{
  "n_layer": 15,
  "d_model": 128,
  "n_head": 3,
  "n_kv_head": 1,
  "head_dim": 32,
  "d_mlp": 512,
  "vocab_size": 8192,
  "activation": "gelu",
  "norm": "rmsnorm",
  "norm_place": "pre",
  "norm_eps": 1e-06,
  "positions": "rope",
  "rope_base": 10000.0,
  "rope_fraction": 0.5,
  "qk_norm": false,
  "attn_scale": 0.177,
  "bias": "qkv",
  "tie_embeddings": false,
  "parallel_block": true,
  "init": "normal",
  "init_std_qkv": 0.0393,
  "init_std_o": 0.00829,
  "init_std_up": 0.0393,
  "init_std_down": 0.00359,
  "init_out_by_depth": true,
  "optimizer": "muon_variant",
  "lr": 0.00902,
  "beta1": 0.95,
  "weight_decay": 0.022,
  "lr_head": 0.0109,
  "grad_clip": 1.0,
  "warmup_steps": 200,
  "schedule": "wsd",
  "decay_fraction": 0.764,
  "decay_shape": "linear",
  "final_lr_fraction": 0.0,
  "batch_tokens": 32768,
  "seq_len": 128,
  "doc_mask": true,
  "z_loss": 0.0001,
  "train_tokens": 153500000,
  "steps": 4685,
  "dataset": "wikipedia_en"
}
Each number is 200 + 40 x the weight over its row's rms, rounded and kept within 0 to 999. Layers, rows and columns count from 0. The size before them is the row's rms in percent of the matrix's.

# layer 3 attention query, 96x128, rms 0.131, rows 27-31,58-63,90-95, columns 0-127
103,213,133,187,142,229,116,197,136,201,173,145,205,214,184,206,193,240,207,176,183,203,204,141,151,123,254,226,191,144,228,178,182,195,205,186,142,193,253,177,203,217,197,102,183,181,210,206,220,216,256,250,218,200,210,223,243,235,172,212,163,263,211,327,190,162,135,141,119,192,145,191,198,244,148,176,210,219,234,216,168,127,179,207,139,327,156,237,151,153,238,238,171,225,242,208,115,186,203,183,231,261,270,234,219,194,188,214,254,193,192,237,166,241,227,187,128,203,236,204,161,180,211,241,194,229,235,183,210
097,206,235,155,215,201,258,215,242,256,136,202,197,194,148,270,147,226,193,248,221,170,248,121,214,177,180,168,220,203,229,210,209,135,216,206,228,208,206,196,228,149,170,173,168,210,212,160,230,223,197,161,190,205,209,205,248,142,199,266,193,169,290,186,231,262,173,159,157,203,171,189,224,171,155,195,193,214,194,246,245,213,215,307,221,203,152,221,230,245,178,179,291,223,263,249,128,193,263,163,203,220,258,113,200,209,216,196,249,176,144,248,206,202,152,238,218,142,242,279,178,224,193,209,270,262,295,151,277
087,165,198,136,263,151,137,146,219,201,152,258,196,155,238,216,184,166,248,227,190,213,220,177,198,243,254,216,178,207,240,172,225,241,206,247,180,125,96,223,242,170,193,178,177,178,160,245,163,213,161,119,267,171,133,205,217,248,235,176,205,229,204,197,119,163,140,194,173,132,194,159,133,185,178,172,251,155,171,128,215,135,237,219,223,191,261,260,212,232,163,229,244,231,179,227,234,233,154,188,210,209,219,274,150,226,182,261,179,167,261,168,217,234,163,165,242,239,165,223,143,220,204,233,169,204,152,245,290
107,242,165,180,136,201,135,296,231,119,139,167,162,284,139,256,216,197,179,218,224,162,234,173,124,176,138,168,160,181,168,197,225,184,234,155,189,235,178,155,218,264,233,205,178,238,197,206,201,204,170,213,203,240,219,167,206,237,184,254,165,114,231,275,158,258,206,174,198,211,171,224,214,177,190,241,230,173,174,193,232,132,185,144,267,162,195,236,185,233,262,178,165,162,180,246,153,229,182,203,253,155,232,177,240,181,214,191,181,157,244,183,175,252,213,257,119,110,162,170,130,155,155,245,179,206,249,252,241
101,233,253,222,168,132,271,313,220,127,244,173,225,175,176,188,184,133,260,181,160,161,158,143,123,206,178,224,177,249,89,236,213,193,190,162,238,241,162,207,223,311,166,188,203,187,164,198,150,222,232,181,183,218,178,170,132,179,168,200,149,143,160,169,161,216,199,151,255,172,198,252,140,220,254,193,155,225,156,208,191,206,116,237,165,201,247,124,208,190,132,215,180,183,178,215,187,172,209,198,240,213,212,175,223,213,273,182,255,157,210,259,234,184,272,218,197,222,223,198,223,175,237,210,220,233,248,229,146
110,156,190,195,167,150,199,210,230,175,183,197,188,244,183,155,145,176,269,185,246,188,245,146,195,171,238,213,163,317,180,180,148,186,193,230,125,246,170,175,165,179,202,253,254,228,169,280,152,157,205,175,254,256,210,182,194,169,221,249,293,184,186,211,156,166,241,161,168,213,211,161,169,243,167,252,182,232,105,246,239,128,168,178,128,216,190,238,231,188,191,221,214,197,200,168,207,178,227,157,202,146,126,189,219,197,168,185,102,167,185,185,168,224,238,287,243,102,183,138,198,133,154,212,189,193,216,236,186
102,133,149,182,154,306,155,189,165,251,242,140,171,280,175,240,163,196,231,164,193,198,221,168,224,140,250,216,206,159,251,222,204,138,186,227,109,240,249,229,179,130,202,247,226,137,196,155,189,208,215,235,229,169,192,235,280,212,233,170,236,178,189,201,217,236,161,196,173,290,174,195,152,268,188,175,226,247,213,217,195,208,241,211,139,282,144,150,205,226,220,118,196,155,234,207,229,208,134,210,202,171,222,248,185,239,206,207,168,130,184,226,142,209,218,251,183,179,191,177,164,219,310,226,201,251,197,166,149
114,254,231,189,232,223,182,267,183,207,216,187,212,184,169,253,198,277,204,257,236,183,240,193,173,206,147,116,273,192,251,183,92,151,190,182,251,216,188,264,210,169,224,169,197,206,266,139,211,229,164,227,233,141,157,97,179,204,245,183,221,202,171,227,92,207,142,238,125,146,219,198,210,155,162,201,217,211,188,297,156,211,189,154,173,203,180,210,249,180,202,226,219,178,175,221,151,231,204,274,193,202,203,192,227,184,185,187,178,287,178,216,166,264,177,163,214,192,204,206,155,257,195,132,114,225,222,125,178
099,151,176,142,326,243,181,216,243,157,208,183,173,184,219,205,199,200,273,201,227,244,219,206,227,227,240,159,189,189,118,261,176,97,192,188,237,196,157,210,217,298,214,209,198,201,165,225,130,146,126,246,159,195,155,162,192,132,229,153,197,145,195,198,227,176,190,216,175,193,182,233,204,160,122,190,208,190,238,241,133,191,248,240,208,210,126,232,308,170,185,214,214,162,177,180,175,181,233,206,227,190,197,248,235,210,150,133,182,248,181,196,176,234,171,235,160,265,243,215,145,171,136,154,204,285,218,212,232
105,246,223,199,255,192,216,207,167,233,153,198,155,227,243,192,242,204,247,129,217,267,278,136,233,218,210,113,174,193,126,240,174,185,124,213,158,194,124,181,267,228,197,217,195,142,147,213,261,260,173,229,148,251,154,220,224,251,255,154,148,214,204,184,187,267,225,171,194,256,157,103,185,202,251,218,179,178,200,228,188,168,199,191,200,166,249,222,203,129,250,186,203,265,182,314,214,138,206,212,193,176,201,222,236,200,239,190,242,164,246,185,180,183,237,177,251,150,295,198,191,227,197,266,210,181,196,233,230
110,156,281,187,237,222,288,238,218,166,153,203,275,221,231,235,180,247,256,127,177,213,164,175,225,263,122,173,247,202,177,165,163,95,169,133,248,260,204,237,234,222,228,177,208,228,185,179,164,235,150,195,201,224,184,211,190,143,231,126,179,219,223,189,240,244,238,245,129,239,234,217,224,232,269,165,206,254,198,155,177,163,207,239,181,191,186,173,267,236,193,196,224,204,156,239,236,221,237,187,218,209,268,208,180,206,179,179,209,252,176,219,247,147,252,270,230,195,191,210,198,214,249,284,205,209,303,152,273
102,261,268,189,186,188,237,259,252,119,214,217,192,213,244,221,220,235,208,253,180,174,176,276,165,264,189,242,216,240,185,149,234,240,157,168,187,286,187,202,179,203,204,207,223,228,177,213,181,210,296,208,218,301,158,258,206,142,162,243,185,180,271,282,193,201,253,232,225,256,188,199,229,193,226,223,202,268,243,175,272,219,233,222,242,108,216,233,197,144,243,304,204,253,222,155,206,175,150,206,118,272,195,205,210,178,151,206,252,247,227,221,230,261,230,237,242,196,227,196,193,198,179,234,229,190,205,233,227
100,264,134,188,201,228,225,203,180,320,201,188,179,190,220,259,234,215,213,247,244,192,167,193,198,155,171,194,181,260,201,208,146,169,213,206,192,196,172,198,169,154,246,192,232,214,208,184,250,220,143,191,143,239,197,177,213,201,215,187,173,183,210,151,208,265,245,185,149,253,248,263,211,211,171,189,257,121,201,285,184,218,122,196,174,250,168,210,240,272,153,113,136,220,210,281,290,207,198,235,214,221,174,192,183,198,213,214,210,154,191,237,205,254,173,146,113,234,190,206,98,295,244,175,154,180,167,166,243
109,174,130,214,203,215,230,213,179,239,186,68,166,193,266,225,178,158,179,268,164,154,181,215,146,167,171,217,187,208,224,248,127,172,212,202,259,157,228,148,220,165,188,179,231,158,208,272,234,242,159,235,254,216,231,254,193,247,199,270,226,228,178,263,286,229,114,153,173,182,229,229,252,192,209,146,210,195,149,259,221,215,239,199,159,213,158,235,111,136,270,163,259,217,162,224,175,128,155,247,246,149,206,199,205,220,201,156,178,214,179,148,175,141,178,194,204,178,237,179,245,257,184,169,180,202,232,176,232
096,164,188,233,125,175,180,158,205,229,246,210,243,163,141,198,177,224,200,186,221,186,140,250,145,117,289,263,207,261,203,228,220,198,223,180,249,123,300,180,240,226,164,216,203,228,188,175,173,202,234,215,189,187,230,167,267,274,184,143,184,190,166,284,141,153,203,173,166,195,236,215,212,118,214,150,285,180,181,169,209,182,187,177,176,184,168,177,259,177,165,177,174,213,209,90,162,240,285,192,200,300,223,166,204,206,248,173,167,213,235,156,225,197,169,177,147,191,150,163,180,231,172,213,262,203,174,167,240
103,239,206,199,236,227,177,123,138,213,188,196,210,167,231,183,206,206,215,177,173,187,157,225,208,177,242,125,219,161,199,181,214,233,181,267,209,160,191,216,267,243,117,207,215,155,156,185,298,213,86,140,194,215,213,138,185,259,191,161,219,259,179,138,172,173,149,196,247,262,235,171,156,258,162,261,168,144,178,160,191,224,156,154,201,190,164,176,250,274,243,187,167,197,225,181,164,222,191,238,189,205,208,208,210,166,201,278,192,257,164,94,221,165,238,176,221,171,127,202,237,186,257,187,172,189,269,266,135
096,242,222,258,224,219,160,271,187,230,238,191,183,248,167,236,142,150,254,217,158,198,208,234,220,250,232,188,179,244,205,173,184,220,143,230,178,237,192,235,199,234,193,227,225,219,241,195,250,216,206,171,291,209,172,167,208,208,250,240,192,255,214,153,230,190,138,169,218,124,205,147,166,207,198,270,190,272,195,251,219,193,250,257,176,209,206,206,256,198,153,193,177,113,234,185,236,265,221,269,280,187,273,178,93,202,223,186,142,207,240,210,177,212,140,204,226,285,277,141,241,167,184,257,239,217,236,195,281
# layer 3 attention key, 32x128, rms 0.124, rows 26-31, columns 0-127
104,223,195,231,171,227,138,167,171,146,227,224,185,199,198,202,239,136,148,164,187,129,193,187,174,205,183,199,195,211,176,124,256,122,146,143,142,208,178,226,102,203,206,166,136,216,231,184,178,188,165,171,203,105,144,204,93,202,207,186,252,201,154,193,205,162,179,141,180,229,183,171,202,173,186,256,161,221,199,207,220,177,235,243,168,165,162,176,262,217,131,150,136,210,170,255,203,231,187,205,211,160,207,192,195,168,254,195,217,82,214,181,203,290,162,158,86,214,209,204,172,154,137,163,221,204,172,222,139
108,193,144,168,261,173,255,131,194,231,183,215,231,176,129,170,206,258,186,213,237,115,181,163,230,188,190,199,158,180,189,195,221,276,209,154,243,215,191,286,168,239,220,160,252,241,230,222,184,205,191,150,286,264,175,147,240,213,185,101,226,211,202,214,135,150,201,178,207,253,192,164,258,187,198,237,189,201,140,128,143,161,168,215,202,190,235,212,177,163,229,249,197,187,196,240,152,166,217,209,206,166,199,114,163,229,212,144,240,269,210,68,173,286,179,212,226,163,232,150,236,226,185,253,196,158,186,202,197
100,163,235,190,224,180,211,118,196,194,127,262,93,229,202,282,162,156,248,170,205,212,175,182,186,260,240,147,215,206,238,180,222,245,181,199,216,197,185,209,228,279,176,232,251,190,114,166,198,250,165,192,172,159,156,172,206,158,167,193,152,181,226,183,323,176,71,262,214,195,192,230,181,173,234,195,234,179,213,168,179,181,143,243,200,196,216,256,237,162,171,175,186,150,219,129,163,236,251,194,162,231,167,161,203,257,226,178,204,153,205,189,236,246,185,171,189,234,200,189,229,180,179,193,157,152,137,307,176
101,207,155,210,252,208,201,270,260,164,202,170,179,259,229,270,210,118,158,218,214,223,227,219,173,190,147,230,89,207,154,296,198,252,184,234,146,215,151,192,183,230,195,195,208,103,173,230,186,256,221,177,154,187,193,176,160,160,164,235,233,179,202,216,192,195,250,102,263,208,117,232,142,207,212,209,168,148,157,195,248,265,184,231,157,183,193,228,245,216,212,215,99,227,168,227,183,180,182,152,154,146,227,189,211,182,163,196,200,138,211,255,182,150,214,220,242,225,165,133,147,253,231,195,171,159,187,172,133
095,235,199,165,161,247,190,255,241,258,182,271,194,166,236,220,183,185,204,150,231,245,141,249,160,240,146,225,225,164,151,175,150,176,181,211,238,195,191,227,148,182,218,251,285,234,205,202,125,230,169,176,226,215,116,107,112,170,107,191,251,218,265,176,158,263,167,219,133,105,253,215,209,173,196,209,222,170,204,208,198,171,184,197,175,180,161,209,139,210,172,211,146,176,226,193,172,97,234,242,235,177,168,82,231,245,226,203,191,188,201,177,219,194,185,198,176,207,161,162,226,219,270,203,193,223,175,210,147
103,195,196,186,155,159,196,162,153,196,140,218,148,138,256,194,146,227,230,247,212,239,147,198,242,184,169,229,227,153,242,238,188,218,234,168,259,69,264,196,169,214,135,196,142,193,171,113,189,181,245,195,143,187,152,213,163,216,159,267,244,174,199,228,194,209,162,157,220,265,231,182,229,237,245,180,179,200,160,217,123,158,233,210,218,181,131,189,213,240,190,230,259,207,222,165,160,230,289,184,296,248,170,190,265,128,132,196,158,215,211,145,185,205,168,203,194,183,236,218,157,216,190,102,193,224,217,174,199
# layer 3 attention value, 32x128, rms 0.116, rows 0-7, columns 0-127
092,160,167,254,132,223,220,158,205,132,253,290,196,273,169,223,124,278,137,190,232,185,254,118,185,158,135,191,204,160,205,201,148,213,169,125,172,221,241,199,184,202,197,198,235,228,165,201,156,197,218,140,233,218,195,220,240,208,173,246,228,198,248,197,140,266,239,201,180,215,238,208,178,238,239,140,191,232,213,238,187,166,243,151,233,165,237,245,183,175,178,200,185,164,188,181,145,198,253,176,283,267,213,207,130,246,135,201,159,213,198,250,160,224,167,235,145,176,238,172,261,189,185,272,160,279,227,152,139
091,209,172,181,172,197,249,159,211,213,135,172,243,144,178,183,203,237,249,235,208,221,202,227,227,227,220,158,171,234,252,224,220,239,205,174,139,180,245,209,129,185,206,181,224,192,226,255,166,195,209,259,259,179,276,145,216,219,194,209,231,268,228,210,255,203,171,165,127,231,215,189,301,265,183,205,182,181,203,182,123,233,159,190,185,167,200,290,203,246,222,147,211,217,141,301,183,260,181,277,172,173,233,252,153,167,197,287,276,180,169,254,153,192,199,249,246,198,169,230,194,125,181,204,169,190,197,131,119
110,147,246,207,229,179,286,158,139,137,182,177,235,201,190,271,205,181,270,154,217,203,163,214,212,179,207,198,250,211,209,214,186,113,207,183,112,175,205,196,134,230,187,216,201,156,157,228,168,286,165,128,189,152,170,152,239,222,235,236,230,237,154,162,183,157,169,251,260,179,186,226,138,161,96,213,148,237,185,186,216,195,235,181,236,149,252,185,189,165,191,164,238,184,113,178,118,209,250,205,168,204,145,302,248,251,216,202,179,201,203,218,147,222,163,248,230,251,207,176,188,209,191,219,182,277,165,163,174
102,181,206,194,134,219,155,186,183,211,230,189,212,191,240,212,187,197,146,207,190,198,217,208,193,213,191,192,175,216,255,249,176,161,195,206,133,188,199,173,218,163,204,267,200,116,204,205,189,187,145,193,245,239,213,200,169,276,153,102,198,201,240,176,202,166,154,237,204,114,206,176,247,181,180,187,220,188,231,205,208,210,278,147,270,198,256,307,254,158,212,226,131,183,147,159,223,213,224,214,154,181,196,211,206,227,172,194,162,169,137,220,125,244,189,222,174,255,179,153,56,179,307,245,136,193,143,140,244
100,219,274,190,202,100,102,189,141,148,149,227,232,184,166,162,237,240,191,267,220,289,184,204,213,280,179,246,232,234,208,215,243,201,145,246,235,218,228,198,188,261,132,164,190,214,201,211,198,199,207,181,176,259,161,183,214,191,229,218,167,183,227,180,185,262,201,203,190,209,154,133,161,222,203,304,261,157,210,203,237,225,149,198,215,202,233,161,225,278,140,148,205,163,222,235,243,282,185,129,199,198,188,274,174,255,114,147,190,182,151,182,165,221,150,233,167,203,155,229,236,200,191,244,244,158,191,248,187
104,253,243,209,182,163,240,204,155,254,173,124,193,153,217,255,184,237,177,231,236,165,210,171,226,247,215,130,200,209,193,177,210,145,149,192,207,201,231,123,196,233,224,181,147,251,166,203,145,254,242,230,167,246,215,178,210,213,154,233,214,192,253,221,138,189,278,170,213,181,180,235,185,172,165,220,274,205,219,182,185,175,240,195,217,163,221,177,256,177,186,176,103,267,184,302,147,197,187,174,252,220,210,162,250,229,192,183,275,116,196,257,234,157,200,253,203,230,165,155,170,202,164,111,306,232,230,274,172
101,180,112,176,128,299,210,231,199,198,243,177,220,227,303,236,205,205,200,169,122,160,215,169,198,204,172,199,205,236,195,168,156,308,248,206,223,245,233,201,188,214,203,242,203,156,213,197,241,204,245,227,226,219,180,176,196,193,211,132,190,242,272,232,213,230,295,145,163,214,210,158,199,210,212,194,184,192,173,247,243,225,182,195,208,261,253,228,126,249,218,158,174,252,145,216,187,142,226,192,137,117,111,168,297,218,122,188,189,177,195,150,230,137,197,154,192,229,164,172,217,268,214,174,238,182,205,210,179
096,136,130,234,255,205,190,263,194,219,220,169,169,203,191,221,206,168,101,125,164,159,200,176,297,226,155,195,202,223,216,184,220,236,234,271,224,175,220,174,177,211,192,177,227,215,193,210,214,133,277,185,253,259,207,201,185,175,180,198,208,149,180,176,278,84,193,247,284,225,227,218,107,248,192,221,128,193,186,194,177,147,212,282,215,238,207,167,207,143,133,173,225,214,139,171,171,202,231,191,249,162,159,247,234,175,250,244,198,168,288,174,190,185,189,201,230,215,229,251,164,186,243,159,153,204,167,254,192
# layer 3 attention output (transposed), 96x128, rms 0.148, rows 0-7,32-39,64-71, columns 0-127
089,284,200,219,129,206,192,159,171,243,199,142,166,163,201,233,259,152,170,237,234,194,150,251,228,193,220,225,169,246,253,218,199,245,186,202,241,263,218,222,202,132,268,219,195,163,223,157,210,224,199,163,252,167,152,167,213,138,170,222,214,189,193,193,187,161,148,185,180,157,146,219,203,218,253,320,263,152,185,173,243,204,165,208,160,205,192,233,218,232,257,212,155,168,173,219,232,184,186,279,192,162,217,213,171,197,226,260,232,149,165,142,198,176,331,126,231,177,192,213,217,220,220,190,196,127,243,311,257
079,180,225,242,206,181,244,252,226,179,253,206,175,194,255,170,188,167,161,202,216,202,261,172,211,222,212,186,224,193,227,161,142,282,215,185,269,258,213,160,277,241,130,208,237,133,176,201,211,240,183,245,184,231,144,205,108,189,268,170,142,190,242,214,212,237,231,174,258,180,229,117,158,195,196,215,126,192,215,204,257,216,203,222,232,162,216,220,188,208,85,257,257,135,167,217,216,192,179,191,121,158,227,246,138,187,165,226,209,260,185,210,166,255,188,158,157,205,222,222,158,227,139,140,190,140,224,275,266
085,196,153,150,136,191,145,243,217,217,205,166,127,200,204,197,191,171,156,171,219,251,179,299,221,116,240,215,173,235,155,204,194,163,257,152,193,242,189,240,170,160,277,192,211,200,264,225,210,240,266,226,268,244,207,232,225,168,153,159,134,235,212,198,204,159,170,276,180,184,244,160,221,209,245,185,238,257,210,198,183,228,147,213,190,232,171,239,174,154,315,155,116,199,321,208,216,274,167,189,212,228,150,142,187,224,201,212,207,169,162,164,195,150,215,220,192,252,224,239,215,167,209,261,171,222,156,159,223
088,256,236,216,203,175,228,325,257,164,233,231,247,211,187,155,239,207,201,266,251,151,121,201,185,245,194,216,227,177,229,138,220,200,130,104,187,210,269,172,218,284,216,199,218,187,172,215,178,157,209,291,182,246,223,210,227,189,150,195,197,118,140,164,168,264,264,236,260,230,113,266,209,216,308,154,218,207,193,218,289,186,189,197,183,217,189,199,171,195,250,226,185,216,230,192,172,192,219,174,170,214,175,178,177,173,152,241,196,212,211,220,239,180,178,211,235,213,270,204,240,151,152,185,230,236,264,216,184
088,173,221,213,185,169,183,191,172,290,184,232,185,233,261,215,182,190,221,138,249,229,203,150,86,154,197,153,208,275,184,300,102,216,139,230,182,223,194,206,174,205,191,145,236,177,155,201,201,209,247,215,208,235,207,234,147,229,209,237,267,253,137,202,142,197,226,176,151,212,224,175,177,148,215,202,220,236,191,198,194,256,210,101,177,179,211,154,168,202,251,177,178,180,173,211,220,200,226,197,228,186,216,178,220,143,322,221,157,186,203,251,124,179,238,173,146,242,176,211,195,177,265,191,245,159,312,186,164
092,178,191,176,185,230,193,186,213,132,278,248,214,206,157,226,198,200,179,213,201,181,204,127,207,133,207,188,212,242,191,268,150,244,249,230,196,203,217,220,151,228,169,204,164,213,215,215,195,221,194,206,233,256,253,189,161,263,212,259,187,222,180,143,138,212,233,191,198,199,204,183,181,161,173,181,209,161,164,163,262,223,207,169,178,177,312,156,131,149,212,186,255,139,233,140,184,231,248,228,123,205,224,201,97,230,237,192,241,286,218,142,166,198,219,225,269,179,174,268,295,191,158,236,250,101,150,143,226
094,143,257,195,294,213,183,106,208,229,165,271,198,246,190,161,200,192,222,210,229,241,195,234,199,191,239,210,233,206,234,146,231,203,209,163,198,133,206,159,169,186,191,193,110,181,178,197,144,217,187,198,212,255,179,232,221,235,254,267,227,180,162,248,181,215,261,209,350,262,234,217,113,174,289,180,191,220,226,200,194,220,227,182,163,122,91,154,136,133,206,192,196,173,173,220,184,255,221,221,223,162,228,203,234,194,144,238,238,164,208,230,168,220,217,206,184,174,214,209,135,174,162,246,176,223,190,154,154
088,237,219,218,197,150,250,196,231,137,173,233,168,249,174,245,188,188,161,230,241,193,134,190,138,210,157,171,219,176,220,127,198,256,190,214,115,193,225,235,272,212,159,246,235,233,260,173,130,157,102,190,86,149,167,191,228,260,151,231,208,173,214,201,197,291,196,178,226,171,242,259,228,147,178,214,165,188,189,256,199,186,241,122,158,169,211,215,190,214,244,244,184,171,246,111,210,231,206,183,97,193,160,212,167,185,175,127,164,257,218,198,234,149,228,215,136,210,243,194,176,152,191,224,213,187,185,186,186
088,159,248,284,204,155,179,217,154,158,191,230,175,296,230,181,208,236,189,197,121,113,250,234,268,243,167,238,243,199,151,176,217,268,219,163,217,224,222,245,177,214,84,171,159,160,200,207,222,136,231,216,212,222,186,221,212,164,223,181,166,137,177,139,199,230,249,177,238,175,211,179,141,213,179,201,172,254,199,209,209,225,262,237,160,200,240,216,240,206,134,177,191,177,143,211,195,158,190,196,162,242,242,172,193,157,152,161,200,200,181,233,158,216,75,261,201,271,215,244,202,203,145,264,251,259,166,241,165
082,239,187,258,171,187,216,219,203,175,144,200,206,185,235,154,180,238,171,189,165,243,184,192,244,245,240,147,146,183,176,211,164,197,267,187,203,166,250,185,149,272,251,126,149,197,117,217,215,149,200,103,192,211,235,158,249,226,170,183,230,224,257,205,105,168,177,190,132,222,172,164,252,202,136,235,249,119,228,211,169,144,216,153,120,231,164,180,305,167,219,135,268,284,167,213,181,205,181,197,256,178,236,224,209,206,189,216,194,146,200,212,226,171,227,249,240,221,153,174,192,187,186,259,242,206,242,156,149
119,162,254,276,233,254,224,124,164,207,204,267,199,254,204,186,216,186,240,205,198,172,192,157,149,213,205,229,218,250,230,190,228,195,169,274,198,228,126,166,245,206,138,150,182,195,143,187,215,181,149,150,196,201,136,210,199,178,286,217,265,240,193,216,216,280,254,146,224,253,135,184,204,213,225,269,159,111,216,237,209,158,212,186,231,158,199,193,283,193,207,256,278,278,183,178,181,167,197,322,237,149,207,254,184,186,198,187,197,186,242,191,226,237,166,208,232,151,204,167,147,183,160,185,230,186,182,281,217
084,230,151,155,243,251,95,206,146,210,266,154,193,162,104,146,201,178,237,177,169,255,269,222,185,160,128,214,246,231,164,186,270,199,204,212,161,238,175,195,176,192,170,216,121,268,209,214,156,208,235,201,227,156,262,202,269,165,207,256,160,195,236,253,257,253,226,147,170,170,260,253,178,186,201,237,231,140,133,188,178,193,166,241,130,138,210,257,215,188,199,204,133,147,211,181,257,222,201,127,143,201,212,186,185,190,175,175,241,214,172,219,229,175,241,145,204,162,145,151,171,200,175,137,217,167,175,189,223
096,155,118,216,249,290,274,117,253,223,216,158,242,239,171,169,167,245,159,165,182,206,216,295,267,206,255,173,234,142,215,189,208,186,232,188,226,206,180,208,210,141,227,244,247,224,199,172,227,153,147,196,229,186,176,151,221,259,128,179,142,175,190,152,244,239,98,234,213,258,157,202,163,204,233,166,263,202,254,152,230,131,169,192,235,214,156,203,192,180,153,202,246,202,192,226,233,233,129,234,196,165,210,269,178,240,179,193,216,164,170,147,225,195,96,233,212,230,218,162,179,215,169,180,187,253,148,199,246
093,232,124,225,258,183,142,277,172,185,163,170,193,135,226,240,230,236,209,275,190,153,217,207,204,170,135,195,151,202,206,207,248,255,194,224,218,216,172,215,247,262,208,195,209,123,268,211,136,212,242,238,210,187,231,178,237,186,175,151,120,243,157,271,203,197,226,183,209,221,178,178,169,247,224,162,148,218,232,206,171,116,157,275,199,218,130,259,230,275,219,185,103,216,149,217,215,135,119,186,216,248,191,210,271,201,166,239,194,170,162,250,235,287,216,164,161,225,158,202,176,195,191,214,172,256,158,200,219
106,207,144,183,205,201,255,272,212,174,251,122,204,153,174,237,165,232,211,217,172,147,178,237,199,202,88,145,230,153,194,222,181,175,215,154,213,303,229,266,203,246,220,161,278,192,282,245,226,214,227,177,212,190,273,168,141,214,162,121,133,217,222,192,181,165,196,210,62,189,184,187,264,181,189,261,200,220,157,221,187,160,158,137,251,250,213,226,150,238,211,175,214,189,179,179,236,221,198,165,181,219,137,218,161,185,306,209,179,197,198,155,227,163,184,188,197,159,251,213,231,209,238,225,182,160,221,173,219
090,206,149,208,226,283,163,150,234,217,191,163,200,230,131,117,183,174,163,186,176,148,197,206,205,192,244,225,208,206,150,187,209,222,166,244,247,148,246,162,182,201,134,238,167,161,149,227,214,156,162,207,248,235,235,202,189,208,197,203,114,199,217,263,246,175,255,99,181,199,231,177,201,245,227,266,225,290,186,113,191,168,149,209,177,153,174,168,97,117,181,189,236,148,208,183,96,267,192,177,218,204,222,170,216,200,185,197,243,92,215,151,221,173,160,236,266,218,214,177,196,184,176,232,186,198,206,171,225
108,148,136,181,185,202,202,196,214,166,256,239,253,222,224,173,132,224,188,203,227,220,261,159,124,214,205,204,180,231,232,240,174,182,205,166,212,170,191,177,164,206,201,194,239,228,193,224,183,209,221,212,144,232,218,205,212,172,192,135,220,229,180,218,186,244,154,254,236,243,187,137,231,165,113,33,174,222,238,287,151,260,255,210,298,199,172,200,171,209,218,197,242,209,243,146,123,203,218,142,190,220,175,199,230,270,147,153,118,311,204,233,226,238,168,173,179,216,250,213,184,238,188,224,181,218,190,177,243
129,144,251,116,243,232,236,180,189,213,140,203,199,205,216,282,179,189,218,214,228,203,188,187,133,156,127,235,229,200,194,152,225,161,124,172,103,159,149,242,148,144,207,243,213,267,202,248,137,226,163,205,188,200,217,227,241,296,161,181,224,209,216,204,241,149,174,165,115,222,163,245,173,187,202,169,191,265,147,187,164,221,182,220,183,193,158,177,198,200,267,124,139,214,184,224,213,139,202,223,178,214,128,210,209,221,228,140,204,219,184,201,168,179,187,214,201,89,144,148,210,279,206,188,166,209,148,126,197
101,188,205,139,204,260,181,158,221,163,204,205,191,183,195,176,273,226,214,197,201,192,255,160,143,259,134,174,262,222,237,230,195,147,188,235,174,166,221,157,136,302,189,212,30,225,114,116,157,226,188,188,152,169,170,171,179,200,255,210,226,185,206,192,168,191,227,130,226,213,242,214,170,201,189,204,185,173,180,137,187,214,140,202,223,195,234,142,296,241,149,223,187,179,173,172,247,260,237,150,206,196,159,229,251,188,165,157,199,266,215,208,203,204,219,195,270,240,151,185,118,224,192,173,190,218,209,160,218
131,170,193,194,265,211,262,151,221,139,152,223,205,196,272,251,197,158,192,175,135,156,245,135,189,207,173,231,158,237,202,191,154,193,301,297,211,134,151,225,227,115,189,241,195,241,238,187,179,214,180,149,175,195,206,183,237,212,277,167,219,228,201,225,240,131,165,133,215,169,227,141,173,201,114,226,132,217,231,181,204,220,206,208,240,220,178,186,268,247,149,138,229,216,137,227,191,209,175,239,252,188,270,220,262,231,221,153,159,203,186,163,194,203,172,198,140,161,147,179,116,282,195,215,159,190,184,192,213
106,227,179,186,191,134,166,224,193,141,170,211,171,172,185,211,228,214,244,255,208,138,264,118,266,222,194,109,171,161,196,93,237,268,222,177,219,215,239,201,194,222,216,232,160,180,243,161,153,218,182,207,184,146,197,129,249,168,225,189,224,225,209,180,189,165,147,303,189,157,210,216,156,257,169,200,163,157,168,193,99,144,258,252,193,193,203,241,163,159,200,190,168,218,227,224,214,175,189,169,173,127,173,247,141,232,171,225,179,211,262,138,156,226,219,162,170,197,242,172,176,175,168,209,183,247,74,207,165
107,254,257,245,166,231,214,162,240,228,95,193,201,249,199,163,230,153,209,211,192,195,162,229,92,224,227,206,225,179,221,122,235,191,164,98,216,200,170,187,160,253,270,202,209,198,136,198,165,162,224,224,197,159,141,207,151,191,164,265,232,202,205,142,156,187,142,206,217,172,222,250,171,202,228,124,158,212,190,206,195,191,198,224,226,243,163,208,201,219,172,237,164,240,202,203,256,184,188,160,202,191,123,220,196,185,209,197,172,127,297,132,154,225,167,193,148,148,199,142,61,186,166,215,195,212,210,230,132
109,215,195,240,178,191,187,183,143,218,129,170,239,171,188,143,226,212,145,230,243,218,227,170,131,214,215,288,209,201,114,288,194,245,185,255,166,179,224,138,218,159,173,205,187,223,235,250,254,156,196,184,197,243,240,169,192,130,161,209,206,116,281,180,207,187,251,200,203,198,133,186,285,233,158,186,204,232,201,141,231,213,202,280,181,240,282,152,202,204,168,236,253,174,215,212,195,150,216,218,107,205,227,187,119,245,201,128,194,264,209,240,206,284,196,188,195,187,203,215,168,220,197,242,236,130,209,237,260
124,200,152,110,214,225,193,231,148,233,210,155,180,178,179,134,185,177,294,196,146,246,210,190,225,209,225,238,248,182,161,243,202,132,189,227,183,195,185,203,246,239,211,105,152,164,207,212,190,254,241,175,253,167,247,252,121,169,263,227,234,214,219,187,216,210,221,183,216,265,159,201,251,297,170,192,167,109,190,178,188,228,150,213,219,247,226,160,221,204,162,171,195,210,186,226,308,184,199,200,217,235,229,199,191,265,256,288,197,145,226,246,203,244,263,175,262,146,139,205,209,192,223,151,221,151,259,248,176